Weights of a small GPT-style language model, trained from scratch on English Wikipedia: width 192, 2 heads of 96.
Each number is 128 + 32 x the weight over its row's rms, rounded and kept within 0 to 255. Layers, rows and columns count from 0. Numbers have three digits each. The size before them is the row's rms in percent of the matrix's.

# layer 2 attention query, 192x192, rms 0.0462, rows 46-95, columns 64-127
109:128130179179172100132158235132086098038137128112142119114131098111117185089101098125090165125054139134083149152177135113121132108102122155127047104138128123068139199169123081147155125135160148
111:128123149159183140154126170121189095120131090167111113122127129118144129119120151127134114120175102141092159115161111153114075127116154065109152138098115123177163095122131131057076086144156154
074:110132125072168157133160128102087082105136124171142139134108130103131149199141164146165149156112131136095038134156151094146129101074148114101074127093110147094100111166064123143109147173111122
105:114147125134088115069138148104145131154088137158144122187121157137148119113173126134118136130146179132133166135011155193119128092103138161129094139149126162157155133163108116093117144117111124
081:074139121140132118187084181102158142103160113184112120177130130078136175188142118100103097079150128110167169111105126156089133123138104089161094148142087101175117144119136184138076119145148122
103:171173100096087117124135126177139167072114168121075142099133104159161217157155072124155153145167104064130121158183137126104206162122134152146192125149122161071167156178077078119120081154149149
092:090123128162122169151095144152124111110062132120120151119107123081183151076022055129100129130146106111100118109148122108195142186086114150082125121167145114108067114136122113142152118098092176
100:140156166109124135077128128129095133052181114075180134141126169123082164135188171125153161137102166052109121107098110182157130134092124075106111144117126157141086186136160143211130095085076065
083:107108138134070130144116057093161144159151149131112137110074109117152169091086101190139178114133195087080110183162128111146154131099074097202142102144077142186097082154100092179115133141153135
078:098102103135197107182121105107148145086162148109170082096109111085096125149106154120134128109155077138126129131133103122127095161177083151118130125089124149072119146101093104137087190122170113
087:196135136090149135162141151113092103097065120199136125118134103121124095125124120125161128195124117116080200089127155097158133172153170129085136179183171122148100058118176151107124128159140163
090:175137128148117097107187086121122145097104121143067089111133117129102130155109060127108114041147083163136155154150186126097111135128139176132132120104166131187122089122103126127116082152107091
084:113171101144102173149131164106180146187133144142176077156146116092148067124074147109118160111194089167134134088150171113105155107186071169138144174137091180112098136131184155148125162136130141
106:131125144066186134119103095088121174129129123097144124087108149129135127165143123085164090157100113189157131105136142040136092139109170111156147126142151167095147099156147161149103157104176087
091:158123105126163131108120186114110153212092155189130144145135140167104094114112139134093159133188117147194201093093146131103077101104063093071117106119089142142142122128132099127142069150115186
092:084141110123129150068110084115177118132064159145139133169135126090170127150071049094097141129061104074126122131121165113143147143115149122140112114137096122125139107121104072127077128091112149
094:137084055111181137161164141130163083126151103122144163124080095135104133117151176109125158123153189149178137079050159036109170134129199093190139176122167093125141162186101114072132143072163146
102:085070168179114114186069102114108115098146122154140114152119079118096158153165137126138082126140117105116110156155103127174139157110128128092148077116143145179103201152089089143104142138121127
090:060132119155159136081093127116103182182086144115164129151164167138095118122044064062170187120115155195073167148113153132103125168157182074153149112169137120147110106086136142149093102105092133
096:109137100143085093118166070123113129074124121173180122096174149119151149102169137158127102155079161106132165111156138093137128095150148103129176130063128145128107131076228117147103193113127117
095:146138115125131135130176177136141145146147178122137196143160125135133116117101138064133107159123131145156138191054159142104118125136098140169133134177163156101139113189088209130108121148099092
095:109116201140151170161125203143121171083119078161121182165113090115119149145160132165146130164136159089132119063110122139116154103182084134126183126147174117072066123104111084136087121115108126
100:167111113177135147167145179088172164150168110140127104106109110161089155150139118101126113098086113103140142162128123161113118143194114153143139101060153158119115160160135159152180153135152111
093:137109151119139127193141101123206131136151156121119077179087171141129136115142128120152106180145108180103131187133164146174108184130144153176151086131129149096061154127122130080134131111111124
111:106147149132158202126059133085168196188098075094113112151097198176114156135119124120129193179125182099169127109143117100096142134123101081144137172076109115133076136129142080087133157119063112
100:113141122129116153094103153148109152082197091116094104129119081167152110094101075129139145113126183071101112116164118101056107072139106125174108125144171181171116126146130055125109139113098136
100:079175093114112157102064142103137135113120099160150130097087112152150096152125186107127175128180184201115136108137154144126149108150107152155153173140145080137119079144138130144119121115189114
111:129152086113074106126175158162125138030077126163183134129192124071188096137149084141115178150095140196151172115095162151119150096123191155069156119154100110111106097125084110086086154118110059
102:134117162092125126118141170154127097104167090078163090144136181122195131127135239113185107135179114121140141153107140101131170139139138111162170125075141107155123124138118127215100156112104114
105:152146135151169118134105141113129134151094087130216108130179099109102117176135124135125066145165139122108130149126110092171150118138153087166149155094087193161108149124104136157157160136104107
111:110109144114120127138134149123148108085123040047124149099113129161137110109114142155148131110062153195099106102094099063155162145136212083125128147121138098124111132060122136187138161089095094
102:147121120143145157098179094218102099207210154134105106095152142158107143154145120152092076099173111158071088072111106118132112102123087089203109125139116113131082106146152096124122151157131111
113:119161148132162103108142162102160082125170157103145145212163176181149131136071116185097133147154092140156102104124130112067112151120144188099191133120130159165154124138093159125115206149088085
097:174154074149102068104134118127109131107146152165186102091109174105083076048130122113193101200170065120191132101146121121177052097146205163103164104087181173134142161176143133072126157151143131
109:103143140136156119144132123195156123138122141128109110154107118123121155101110125090131080133148114138137143205145110122135130168092110109183159172120111157172114113132187117132109177141169200
105:164121156143132134117117105147113137057131184116163084131125107177124095146126143150116157193118130131122118161088136069115164123144102121211116085111083122163144107176058140120138133120142075
098:111183113110100106092138097166168124063110156129172169118142125160142174170131136164109162089143161132129137140112127128125159066137104126089178092084111116132125089138126163081135118107057138
109:105122087121169102125106056159170134056089158096117081123109121135179177079089133103134106124142133149180085128111121123177097148145063134089113165088154076181124138091187075074158103112117121
102:083158090091153142153140153167122133133196142148090187174157094148133068105125186170194184092134195129150121094152133111096074137136122120052181115086128107111092078084145153084147147086082132
113:155140189163133135153138089152158148150078050136092117117078182149099148124114123085176157105164052062162107183151178075150094182074116136112161148165131119067108136100144149059163063129126169
102:189147136121148112104112144161134142069078121118091112128149054101158144102131130177146100162109162128136123119097128170108114161102100097126080142117128132114127153140118106100152096130182092
101:104080141185191076150171079149128080077143170133128129102131084117090112112160087167161093131157156132193093133089160114155079128115151151086182127164087133159102107177112099179189111187154099
109:105196127108089096081153135128104128179114183130113137119096134108138166161095175077129096117137123091085115161115160174096076069082106101125136154187174125107090073187119144141092137099153140
105:100136145055125092142099144152149093163119030149121164175178113104128114097161146154175092176134169139110133139138153122139156170085141083095132137106072191123146099163115190150133101177111100
116:174150152137145178160087071161137147180135123130134074101164150093155127176143120094080159096139125159118134192118119150098139139103079126072120136173170169123096088169145155144126163094061167
099:107094114118172143145114091143154143177126113180091102131059158099145102174162103140149098117159071110092150075080123116143165128070129140077127170140102110148168099108158100172170105182107159
110:159115216084186176158109119129076151150130225155122098181072157113150151101056156135156148158171113171112115144163108158152096103148136060176106152124193118152128176186113091120106113143169086
108:184197202051157130143093116187125113156076125154123155136187156162175137141108096133138104136137119087155106170152141107165106153063165122067141146087125126067110173111135086091124153116130112
107:106098142145119097062151117107112103157100085097139098180158113164081136108160134158135128164192139097133136099092158115137137125084127132146140079116121098136111158108166154141088174102153187
112:065075178103168103102185094112079085085098186114075179125101098135164104080175160132088093152120131094134132149134165132108162086114131142108105127100108165140107137138106146141094139152132084
# layer 2 attention key, 192x192, rms 0.0464, rows 46-95, columns 64-127
108:123130139124118089141194139148132086152178146093119130161098119093145164111108109140111119085164136082222122169103129158130144169162101131111130152111138096144171112113058195143117170103103134
104:079113095087115100175200079122039150108139203125174130072079092166155151096160156167129134173199134125147140115154127082177094073161168100113156087113129138170083161147142104169140122164078141
079:144149165172137087138118100112158147164140089146148073104124219127114168075131121181163188144145143115131176113125126122151112121140127088131166143191109102111120129066133141195147158085084117
103:167173140075204123134155101097168118126165125126134105122110103106088133155179116118157117106125170109184114120127092167122053110144118126098147178114161167142127154145105107137105169109196142
096:153082165115162134087125158120112149104073161139113143089143076103074119138165138154125111098104075181123130133098086128193102115162128129158182112158135150116146152157137126111177136107176082
101:109113163101195136159124126165149132153136179130155105088153135109132152152172125115173156102077130126146141128126177140117102136139138136161125139134095141173131141072106138147158143144153091
092:160147123164080134096158126178167189128121073100123078176149168105142125124153066129151160092092066077146138142153187139121153135174130149189106122161130112141151162128106095123137136255116070
106:103161150141112161127127090173219111114140109072101110126141120079166082155061108081145072131107125095156129072166157102155088184177178164103140129140105082152106117144094097121166079091151149
100:138099103166147109135093100173125113121140135161122111157130088110134114167140123110201100137145103118164141103120110118112139178184153080179081182191148195151136121139142116119156103126131139
095:112101130118118139073123162082141090150088121136120155097131193158137077153177181179125100161138116089147154118070137047088106091061141152151175129128109118113109108079176119082101121167145145
095:154138095115099106077099165129111126145131190089176068152108156155148136134137125139169072085161141166161185140138121070132145145038095146119159138097109133116119147153123115115085120163139139
103:108164121152133124116109125120168159089108119093170141151173139189119100126153138166148166108140152059107122145131067111097109208117132064106107070168148124107094171132165132157154119128096116
094:169134144068173109111102139059124065163129162119155116104163181135094172159202077083094148106089089102087175131119129136114127076080087105173130119136107129114134192129125198160126131103121126
104:127139055193158063076175136086125105139101092197093119120173144111155135093097125094109135166094124148089124137105159127147098136121071120173144118155142103134137140074131190119203083121159115
097:126143102115173147122133101096114154109103070149187113191136175145130145108155093107133114103172134171108161134163128096109139076178178136198078151095152121125180080097092127142124140107143084
090:162158125144064132061140173166079149126087088154131118095122139134154134125111085135124165188141080118125146105164126220200098123115084113114121133125073111102171134082085098102137108078104157
096:114110122117129141157119203107149162019176075127146081142155118078130078160093115113118158149116086089136087165170148146123105103171105165138115098146122160131100117110078124167134119155142118
104:156110141102084100101153098110088111079163145101133075082116152091186123138110152132118209095077117108134152086183153104103207120083103115197085220146174153127140107122146110074124141142094114
095:136210149186102109130113047139197130163087079120109134158100113119140108150141157110136124079115084212151128141123132127145164148156141096147108125092116139105102162155136142085146074065131154
111:191087150142141151155119114133146127118146162068174166101138169160094139100183112090181127133114125153098091130098125130094157182107086175104109134091109096139108132092105195134170120103116125
097:108121149137179167175096137157199116071126098123107146116119095124119139177087123131103134156132132159118126147174114188086172091157129098165139145106114108188171092165166145092161160165129153
101:131102147132162130169082152124133101130155057130151096169140079130154105140102188068213116175130126129129128143109162116115116146119134096059097175078065126100140089134076100083177110118068067
095:107150109098204156151042143128057090112143134134215124117103087096137153104134135099169111175125080163103160095117096088132126095207080135126140128088127118097097118087111141126098163095133125
091:194175139136181107184129088146179146087150123131093091091110072136150155095133141126152110149113104125104141138090128124059172189120097118116157098134190151155145120171149130125142094089158118
101:158081121143158114100144136121115098106150163185111122088074134161093118111132097125126073145129103209101095144128117114132126099134184150171068106110065176117108106048139119173140171144149100
106:117113121156124121145114083201091102058121125121114097145149126104137157091100142081126118141127107098090141167079121134125122100138101154192112117163159113105183096132131098116162166158109130
105:117130145131088123136148162166125154114142113105125082128127089169156123083077084149125141171110065142124154101121184112131160127154140106187103113129098176118172131193093161097126109161068131
109:055084149170117175149119109062119107123140161156127063129092107155115193136137183105093149108179170119164162109164109134165227117083140143143139135150111138073075186141137153096115159131095182
108:084102105168150124088035106129160153124161163149110114053154125097064170133133081113138053181112132156145136119148111174115103088117086195104173139096120123114130152119147153109102133103108131
103:130106117108121088110130116125071143121159127142189114059153150045146152119178109097130124168128178130124135162112152127107130111117159079106173102108096143119177164157116147138179120155165149
107:075168120164167147089149085165126149127114180101108109121120159180068130119092096110174142112132107088130211106132112131139159137159100124144109099096118120167113189121143142109138104114053205
100:112150153120130163165108141064116147121104154107107156136150136108145099089114126085131151135094111139109169146192093100143136088176140110084077182151093112070159086155114065119111125131080101
111:163145103162108147185142119148180059188130150097100121089091096163150128126151101072182091167130143154000104125131145091137150130149148092135160105123147141108133145154175175127108131115147133
099:111108133094131128114155110127101173126063163113111111136202152156149128162165135064096165203090123141175219139098152061155098101116140145129131082162106074121101101101131111210133150105204160
107:143124126089139092143106172046103138166195172106119154058116134097168176176141178080074158168143120127074083110119107161141084130156099104061163124136146108156085152083162122145121128136135112
113:127125080138103091148094176143163119216146103141140141113117141100159142166121084144122189084105063097150146140135161155088205139129119105120147124162095177125154134083171157141145161096110190
106:164110111124149129092168156141052181132093126152113113104149084148138182138126157174142095142126137153107092066148123129133139204140143093101134073150124102087126134165120073151109052119151111
095:132107154182074191111121139139172120166167103126111139111133124122095090181133090143136175123111108153160130125157124154015140086181108131144162129131136122202130124125106102143122087140088165
101:154093117096126094131129119085128117085075157187142136098110107169167124118108114139154100161187150164125128116160091086165183166125148168117135177151132137126100196135135138119110138138103092
105:180105130123131142110113160071107117106166162139174105150139076099127132137108130086112143076123162109162152127196145148123135063106049173089206099122144107171094125091144146158124136126113108
099:132084107099120100124081159120081131138092128116075108174098156135142172095134140171142188142228157096102160147096132147130116098127097128129134127111110130148140208120115168141143117115138113
102:131110159176117164125225144113077120086140110135122116053063101107127118149135063142121189152094135081108144123141158100133178112116120098141132120144155160125106091125095120072080133054103217
110:097139110094086092206104068131193138121098130142144133164170127117104122097167129118121204191121166111136132069146148092169142082093111105197126119114112083132206156102109113123127147185152111
100:157137100153111201069102134119112115112148162090133103100118158123166142094120160136142108147125147119229149073085090138093095140178163165142152083169156123088124150116124124145103082103187155
108:115122105152128122128118155168202145181037051138147181188086086081131136113105152113154087127121200150115110159151113095140125147075137080120105097183146121175190158119161114162109140137146080
092:107150149115098123136135152080065138133089078111143164148083176120132163081123079098112086124138110107120086176162127135128141088158177115146174160178157117087149127144106159147097109103108091
097:121090090122101100129092107136088165126154129142157142123150125090118144137118087147112168156154173105166085104113172163096112120115139129103080174188093167136112137175151125102111188182112120
098:208128102148160110083134171144101140083093107127108110140144111093117166080106128137101135146149131157112134042161127111148115122135144142085106150146143050153108081156100085164148110108149169
102:179173137172172114137164141111076099093134080082151106101131130128091133160169101138129144154063120171089118109154105096106120162160100132130183188164120150124143097089131132184166138149190130
107:124108120111048145090108154175105159112176147162130169146143187124095099144149101156121158139066098097108117155108161083058167173147092102134096118155128077092167117131103106130133111098168112
# layer 2 attention value, 192x192, rms 0.0464, rows 0-56, columns 64-127
100:132180096102087139133136136112130123145139105157196103083129187174171181182129143128092134108140152118175113113129095123120147151042184109162136139104086114164145122127132161113150180093111153
092:113128141156151108139122188135167117153134129181114123066136159143123172088157105119097116074103248098143174181168093165140128086109157117151118164096127116126144089094157091088112093121075170
097:116091173113097124120138159138205143169165181169128127114122084103079084113157139130132146113151146111072176126102187137071083149085143119084158062095191164134121114129102135166120108102112115
098:099154143144149183100094138093163089114149168100122163104165114128189103143138140120162165149162154119062109123099090110139090202172161125111151149166160060187149100070204154077144158147168066
101:108169134105109133134084107119180162121095156186128139097110100114113100143126126148175118128094162183184150101129145115150132158080134091064099175123013145103123105123080116193154090128143146
092:122135093151185118116097097114132074115170188148097148131070212148111174146160070107083129074092085128112123145073127169143095104142070152155133114120043161113132121074110095117143155183115130
101:091146132143152132126108118133146080165124123085122139149120136103114091147093123200176100134154159136142128112138152095107140137117117135153100131110164065164109115159135098153097115149145154
092:176091106144136178147120152134078116051052126126081083189151121132121166132142167132142148113080135131132107144139144139114140137152113092101116173147109114166110134104095160142109089123122103
097:082104110170102147065108124087213131161146150179133136094150122102111156125159101105159171077196133085080128100179174133131109074159114129103099116077139099092139122155092122120125149108116147
100:189118163094160075132164154127128114120152137129073146131176132126149138097129141113107087140160208100085062175157116184164107114070157113136068154072147098113156128154139096178161145106080147
101:051117189103132144085152209130120125149081129116140176151129146182118084077179106091090169192166141102111087129152153134122114129139128100123149169077115137100092053115109144147084139097123125
104:110111112134183162138128145148167112117103156154123120173097134134072142181090070141149124144132194111144143133104136101126103142135154165138130143114102136104142170144115137143150081128090206
094:091147144137103086113108129105116160072148140139107142129148089141128128161104098174048121104140126103092128140050130137113136123161130177129172164154118104222192159141121096132101210185103112
097:140126134110090194055136119108066101127176149159091137145101080097124147146110117185209164143138099131123060165109171103182090093107116108093132203077139141096176198203155098062119101161107124
103:148136096110119106120169188088095122100145107141101080130091121116151172147149141183084088151125108120193094093110122100128105135117105218120155133166129141143181191146092095111059129117141121
109:202133110182119123147129101191140111102175142143156135119099096126080135162151149139098101076185104120146132147099113140162060121117147182127099128094124127149121138198179095125103193165102124
100:174149157113094156160120107119084144107091123113107174101119130085050135155101193085132122114145127081110125109069133087109116142097171099105084169125107092176144116101091128128154127090108142
106:110127090149122077147099149140121122110196108084082151141114151122168150193108159154130141110154120142172191098116166117099167172146165126113105107118139124141110136151137132128096161113084074
101:125117145162127119124127136112172203112092114166113085156150113137126124148191050113215077115194085080115112112148135130141089084089204180074157161145142181178120167098102061116080124170092138
101:128117196095141098145104096138119101162128131128079099091137137154150115088112146102196152146161143100103134116172125125117131105121107128130114118154138135135132099149200150153110197094064109
096:157155164082098184168077094136079167140076169125092130140131113133149156091148104122078146196112112141098149119094121135178199118088110104096182093158155143170115158139135070169133175166119079
102:119122108134113134152111125146111176137131095106144096154146151138147101099141096147082175160140130120104143125129114119167138105097167141129103136118140162142120142176171104137093073113095139
093:182104102089139113140115093164164122131135141087107158169125101126109143120158115123133104103162123125146082123176133107073122068119138092073107179177150152122180138130094069134122140166182113
093:146093124153170056118124147130146187127133144130114182159065126131133211119145104081080118194103173110099125166117121179123134100080045124147109127150114164103129106152144170120170138126089166
097:164137099120130150136143132139142096125069158153173147095137146165178110133114071160133109156110082119069135143163101149122124097076202110083124115139124111116172094178125091149127169149089150
106:157101135085155141153156140098160137159168204122122117103129139117140188144142105085167084146095092058150069159189160171107135129125119090096095118140106054105140174125100167112112123132134100
097:105105173193220093102093132156067190117133134174131174105098104135073165126097117158149063153172170122167110111118147163138111096141105085108167157109138073129203110102119079141123160130166080
096:101111157155142160137173087076104135193143126198150113108143146171174130119143108148149097126103110165124141147153077127057106133114185089125137096077142111118127142129157134107132103119162168
100:148170147119134074140186153126167139194130115198140105146105091086122135143115142128135142107090145154153131162080095144140087137124140094107076140048101142112110147150147189145167079089125163
106:144091142131109161115177105196118179100193151110112115146173140166141134156213120130100111077126209098164143103072078153193148133130125208117113186087148091116163167111093082152127083144112184
096:197177120143140092078165105150159125170111109210123137115154192095132116100105070123160172093162115116141188132130110157172154105178174111141084143108102064125175181132095178136109146165084136
096:110116147168144127136177200106123149104132092080099099098090155156181145152145122127080139222118122135114183121119156083100151144092053095082056138153122140131072180081109116138101122092096149
104:161103154130116138084085076094103118123130130080076188132161156140165135165161098090094093134109168136147119139115150101123137105088116149128093095181182159118145152080169103090113167154103144
100:134153157141134147110136098177173114114131140165059089137115167199111156176080145127083143209120101121142107141116105140142148124128144103166086157157122192150161166101084145108127153136140095
087:114064135132124130189049122128092127180097103120163127069098109107146107100165157113069158133104137152143133117201079114168184141140153110087106126118112139125122144114121156165099135101080173
089:134116122151132131116125097118140112086096086148140121088176067124114145169131029142165145128097136168106164082151147091128113109083126131125103150151185138092131106100118117095117124117156134
082:090142129087103175081109147090084162176092126190124116164099173081160140129093118077107137103131071146151113094153102112136133154120128102135112106143094204129174071127131143104120099129196115
100:106098139150155130167160059145117128103131114090090045095151189155154101134100118126080186103115130071120220116138103119170112155103144168115156172122161087129156172110171082157099153154101129
097:145110118121115196104144128177142100117134188065156111188106181159111020118113121121161111138132130124099123078146137125143180136206163107152147120137129143096131170134156116173072100196085120
094:163152079142131124198127153115103095130112128110193174163132112106163059185115117069100109111101139104124162167134099096152123126148164083086142070094093080093137123141186144156136139140172163
109:125105111060158101165104148146070229108168148139143102151140113100180067110142195177086120160113140204127116126131168122161090118102074112173151095173158128114126108144117088137197103146116151
084:119078105150160138086118114092138156136175125129176117136162210078154103096074107141106118113107146124098109110119129173140151135161168142138112143138067120106177124104143161166113116116185100
101:082115120143131183139129110125146104171082079195142157098115123188116148101084214131071177137164133117115084148098174106100102129125097151154072165101172118086142126034153138178174127169106119
097:152104087105099071081142088147112135086110125119149177115158132152169098099089110104127154084132191129160088153157078138103128139133096094156192127071134106155154166164174094123068213118074115
099:155135137144145129155222080122122107097132128140177100113188070125116151133095142170093191096153097099130079142159113100149053118163081125156150118199121067170148093114116134110125181145080148
093:130163141133100171065095094169095113169114156107109120063169153137100106055087075114221161125156120141135158137117127103087105145111159122104157181085124123174169155082185065147125077106111104
091:119122108123127043158131144131067119175115133109132153096120107153125139103100181115056149136098103135160107131053108141131108070119065151126115192113168156116141164131112176118155134141117161
102:139137153130125136185113109091144126165148154115116127137131120093135099118171137117151121091112137137173168144121166139187075141145122135091128175160064136096110083111191115161139178164141159
101:078179115060118128145162117132094108106152124146145173142063147132187104073166152123178118101164153157153112095145088113118129092095151080074168147129092128129109114122161104108192071107115131
101:102145050124115127177145131106054108075145059094148164119151198135115148135150162158131126137098103123180151149130145138132119141202074161196128100137136108155087152150120168113114122091057133
092:145155145169114103097093029078142133135170060160163095134143188102175122127126147096137142158111091172104122150105143159144132063117180163181139114079115134167096131136107119148181099130126126
093:111177156114138145154179130100134137161072179061164067136131077106096172146161095124127092102119107129130112139102096180061131119150103138156085110175184139085155133186135131117118189169125106
092:109127118113097096067084121169123143119095084140102146121171139125170123171144105094063088172171113111137160159159138150174187124146150137149075183090165095092115088131124132152080075173145120
088:145083129178064139081143066076085114166121136163100087128115072105137133109155125129101121109177125094148141160135106126113095104152131155125137123105178160130086141191096156131104122102150075
098:097108154129115114129123130111118172153090153150104119136149121158152106108125144102104139073158098116116068143062150159145168046115148174102105115109119132107143213122153128097122124122101174
100:149070140108193076097089087153097126085117124153090107142125078134134174138183128196153125155135055146104106133117142121137138149174165171063167168093103153164173114179122128124153160104153117
105:103130161127074063122150118094144139150153169147134092099092129177134119109155108036145154193124082156171116141102166164141204081134114197119178107100067066164071110086150150096153169113102120
# layer 2 attention output (transposed), 192x192, rms 0.0573, rows 0-56, columns 64-127
103:183120180121104128128152093161133166120153175099128118084114107100132123067113064176106145052158126158121093109105154109131127142094126094140126149152119114097118121097144148101125138154163157
098:117067102116133118124146167127143083170139125202073110094135135148113089085109143120134143105120108114172161128135153100137124184120172129162112074114196146041090165143156133137113164176111164
095:154114101144093086160138134199180146111125131189149159157082147117154050077164087124097162194122165097100132101141124061177130116121131128173108131092158114111090169112092066140141173178136136
098:107075085163163130171105228095103043128113129138167090140173125135117120115105134145144167073062112126191119154154140155138109158169069111134129066060159087131093135165089135085071169131102150
100:225141157153133067203119141120094068128156140165095112184128155118078086087092142175148108186105161126095105119096158119112166121109113208099089095142185159119145117115104117076115134114123153
092:123128123134134190144091159094183161108104148101143124195108058132101131139166200183129081177119112149122097107170072082158101073138147174126097151131098073102117125166136144190196094098151111
107:078081098104123166143153069122111111125150106130115090179136097093140130185130079088142184136160098167080093125178163145118120168129154103117134087099095083091156092041108112074144133141096114
093:189115124139093132194172142139114092140117103169122090129139142100103179071139052114154099129115073092150167119152114134098128138118132143136107136116099152157191087155123122134099170191160142
095:090118123160181126118117080080112169123173133090123134119113107138116150144149140137133113194115128089129160099108121072084138142171164131196146078172083100168148157147159144123126163174087070
098:126142091079195183097096109146140128130147178155136161106131133126133060131126153132089108091141107147078111091156160147085159115131149124171157158184191119116161136132113095086172132172154049
099:144153065110172110129148114115162153111119097151059206151107121150142143123106119134161116104175160148112176165178161145108117107093111118161135094149122174217144117134174119160079144140156108
098:039137150111183077183143133109142151158078142229119140155110113107072065081142138138112152155140102178140108169152167137106117132111126155135084133170119110183141099170200094130170130131106084
095:204171088100098067154134158104200131144095137114124133105110076127131107115124132107157139118124115087197099090156120131047037126145103127184125111120177115078136156131088159146131094142132109
100:095109095115116131141181070161148146132091103080153154103164137100176131061105243110115166125018108132157105116113174155124107144133112150144111139172099135166143123115113162135088127088156090
103:083167078067142135121120156167117149161102114126101150153114113154137123091106150111122155157102189093154107126137117108120135131088136129203129091131135131162033085115145169166111172088134144
106:131066108087132169091104168154093136183145143128172098141152117120098175142089130108113146133133136202174089089119124067114098134147155120136127151202109118112175149135116115153181081153101105
101:153134142121233166139136123118178109157107156166109109147148161113149101101140111068055106174174099142152098106157145147179092111117170188110167126133172125180138169154162093100070140121074102
105:087098150131122190162123165110100100164160129116188130152141134157107162104161072111167107103112081077136101122094088071150077149111138074139148143090157148132094073138153161116146072212170177
101:143116116095131083124101135148147143129042088104099118187081129146109159094084114115152102149136139199136179108115137132072198068101110111223165128112083175130134168145139115172109150132174078
103:118151115144081094112101175127187119117136138099156129152119173181135110106118120056121068140179161139162114128166159142087100119123142127105155108165153147146146123117094126052096171089105082
098:205178127093123130069149122107102150129171109070087137203152146060188068125072117089168176149115128129182068087193097123144154177105164107169159144147119120091123136146143123125070142123163130
104:147143081119138153083112079125091102186100150080134141073172146127172157090135151060115129146138163078116144124100121128141106152126119168116093120083116165083086074134119119098195171138170192
096:184061173148118125117044140121090155108164100095098126134172141075131160120076131120116149178135112125091133085197138103134151184057110109122123101132083178132127116146139131147121126121151069
095:076096077090120168089116105154130126136171149172124157186149124137122134132123145166137139146149190199142170081090151119093100132152169122135151186091137168118157103189076099122149147088091127
096:164138173104159081074148174112096097129156098155136192105131110145074098089087117136174124143092154143103161129115155136141138164141144095139185191192116096082150139099129124134068112112103125
107:140107147125088146153114147115101124085201126083193120167126103109047120158065111157159119100108191166144137121078148112138184146138108136095111141081139135199153113108110135100133112121125016
103:109125140105095114088122100129049109142160103203105137141114147060193085139106143104109142115137107159153127113163147103111085200142140131169089133186155091147096121137156162098165110107099113
091:129117138140164102104086216161113241136059189093116117058139112104114089146147044150117127125115148072051161177169118116154148131104091083147174138169101115116159147078131109075144177185090113
101:122119121105210117168087162176177089121101143165161105148153096133157101175058090140106117144148178051132170151130133158131126080099069109095143124125100151128108134141094083127152129140132103
106:177098138154153092126123124054148159184113133095124112109134149142149112177100133097195120169121126121121144137078171131094111094144165164142141091120137054134189101122106149103142168123143109
100:178136154095182109105174152017123149075125164116196077151123116167166104163066109101124126159121106095172151134054150103104135170115090104130121108110156129080136184136140170102082123134156107
098:034191097080132131108131084142162113105161149103124106143136144154134122139137130139184117085126184102110217147100140096139085163114151070160096157071121086098144151085131142129129129118121152
105:057083104137131179156095172107172185083106149135098175160148135165133095065086191108118142115084097140167104109129088155172090142097105112067079113112141079112150178143100073113123139143098095
097:139126136093143093101170152139091159058118117093128127160133112127056079085126114128162090056175120124142140149092179128139111068095146187167145081086114108132151145136097141150178140128205102
093:118161101099187126191135164097050166130135102103124123079149051130125154116131126095186137127127113184154093084111136148140110113089165137071140134144142163121148120124148151144084155127130142
092:111131172143074086105095122141156084180042125099135119082116119140159105138078140109137146099161126157076105090070174131143165181088121154128206156060152122146141162158158126162127192124155081
083:184142099157168133222128069091100114087099102080103122140182087119151190107129083191161094141123130134178071123136135095133120105117097170063114120130141110127157153112122136077150168139147147
103:106108148066100101109153114132105155158062103106150133187136114112072125087174128059124104173102101158159162158107110160140143158159162100111139133197089116095092120127132145074143073167202038
093:116088076139108111162146065113120107143140070142160042116132090134142124109078088088142142092091084082074129102109118117106127120150085167107157093121090152184130099122120154118153073127206125
092:117125138169149150123117173173141060133184135148108146087175119142039177147123147124130100106158158084091104126096102154119095144167143103059160133144122080197118093112109085094095129104137149
108:136075172110052079127163128151132104141140115159096132175131127148159127110164155092108129137110155088118133079093092080157166142166160130139069111099120132138202172107170162133117146158043161
087:128132089090111159202134119079155117124078143087164161096120127161118119079105131157076154148132056092131179163104097159110174058127090171104073098101130094195113131141113138132144128138160081
097:133102111129107173147156150147109118120107120159123125091113156081108124127182101106151100090101176065162111136116133157146098084145116142086076103141199175121118201166119158167154161136108165
101:169109161111137127106134065163115137129133118123135177077131144161160095126114169153125090146112123171152136143123080173139112101109094072149065101191101158152156112088155148133142130073100100
100:173120116098116173117104141103166108116081104143161122034185129155183135150102180072172111082145104108169081121149103115134121109120119134165137112169150125141156156097100177102119061116091091
094:164088122104134101099090097150137069091131181116119141139135183151138091116086136118128142075106088156146122152128158128126129093152085141102149144096081171122158092132147059051153123149158134
094:136147137117087130127129135159123137120145169159140162122096057097121122152101114176136120154131180157119168136176106128164081105155125142114110132067136156096159126182108159126114170110178138
100:135112154115098141187107116148168156138123093156157134168129166048110163123096210128149081101103122052139153143165101139125155125075121135087152130110144109103156151129127139129089071105092139
103:193123146082122107142145120114140157110123136169133192082095117130090161154096142175142196107141174164037173143117181150118142050110129126134077093196050140130127101122130105064090125157127080
095:095126112101078167092157119099163144174142226186089075108105106168151131142131119154114145108178069118125088157125060132109142092145129145118159136122149121091130091123091137126107087226098140
095:120111113159086123112154114168107179150088130049200080105110174132122126152138146185152079094156157075109170151130128172156131097190196185155126085147092146138165144099133125150112150163113184
087:129130104137119132158107172111158147163074114041177147079087124178182127164111148170160036141107141112123179162194111126140116110134126027088162130106103123108142161147101075100122072102108112
098:112115135115106115082175108103146113133177149084164073138161098091080182129124141096167133145107166110151203163120103114123122155093116077129077111140142113080107217123138100156196155104152123
091:149110141138131184128175129120055155098130153073163074079144163123116116131147127140169125121169140120131099093152143095102079140100152112168177137142184138151148145152144143110163124118096158
098:110161112107137112150139137091137146101127057151168146146055112054194166125137165163143123110138091097120142133180154110105109168122125104170164160156105108097126189128092181121128137102123148
100:156160142161116090124153130104087115187129129167100096174154063106139110077112156157106141142110110221149119133141141122144149082097126159167099116130095110115099102146091170131092116133114126
106:170127158143160142100167132168120130198139126131089096173052093183157136178146106166164107112097182074153126105171086107104157076097129138201103114112074175078209129164148188103136092116115109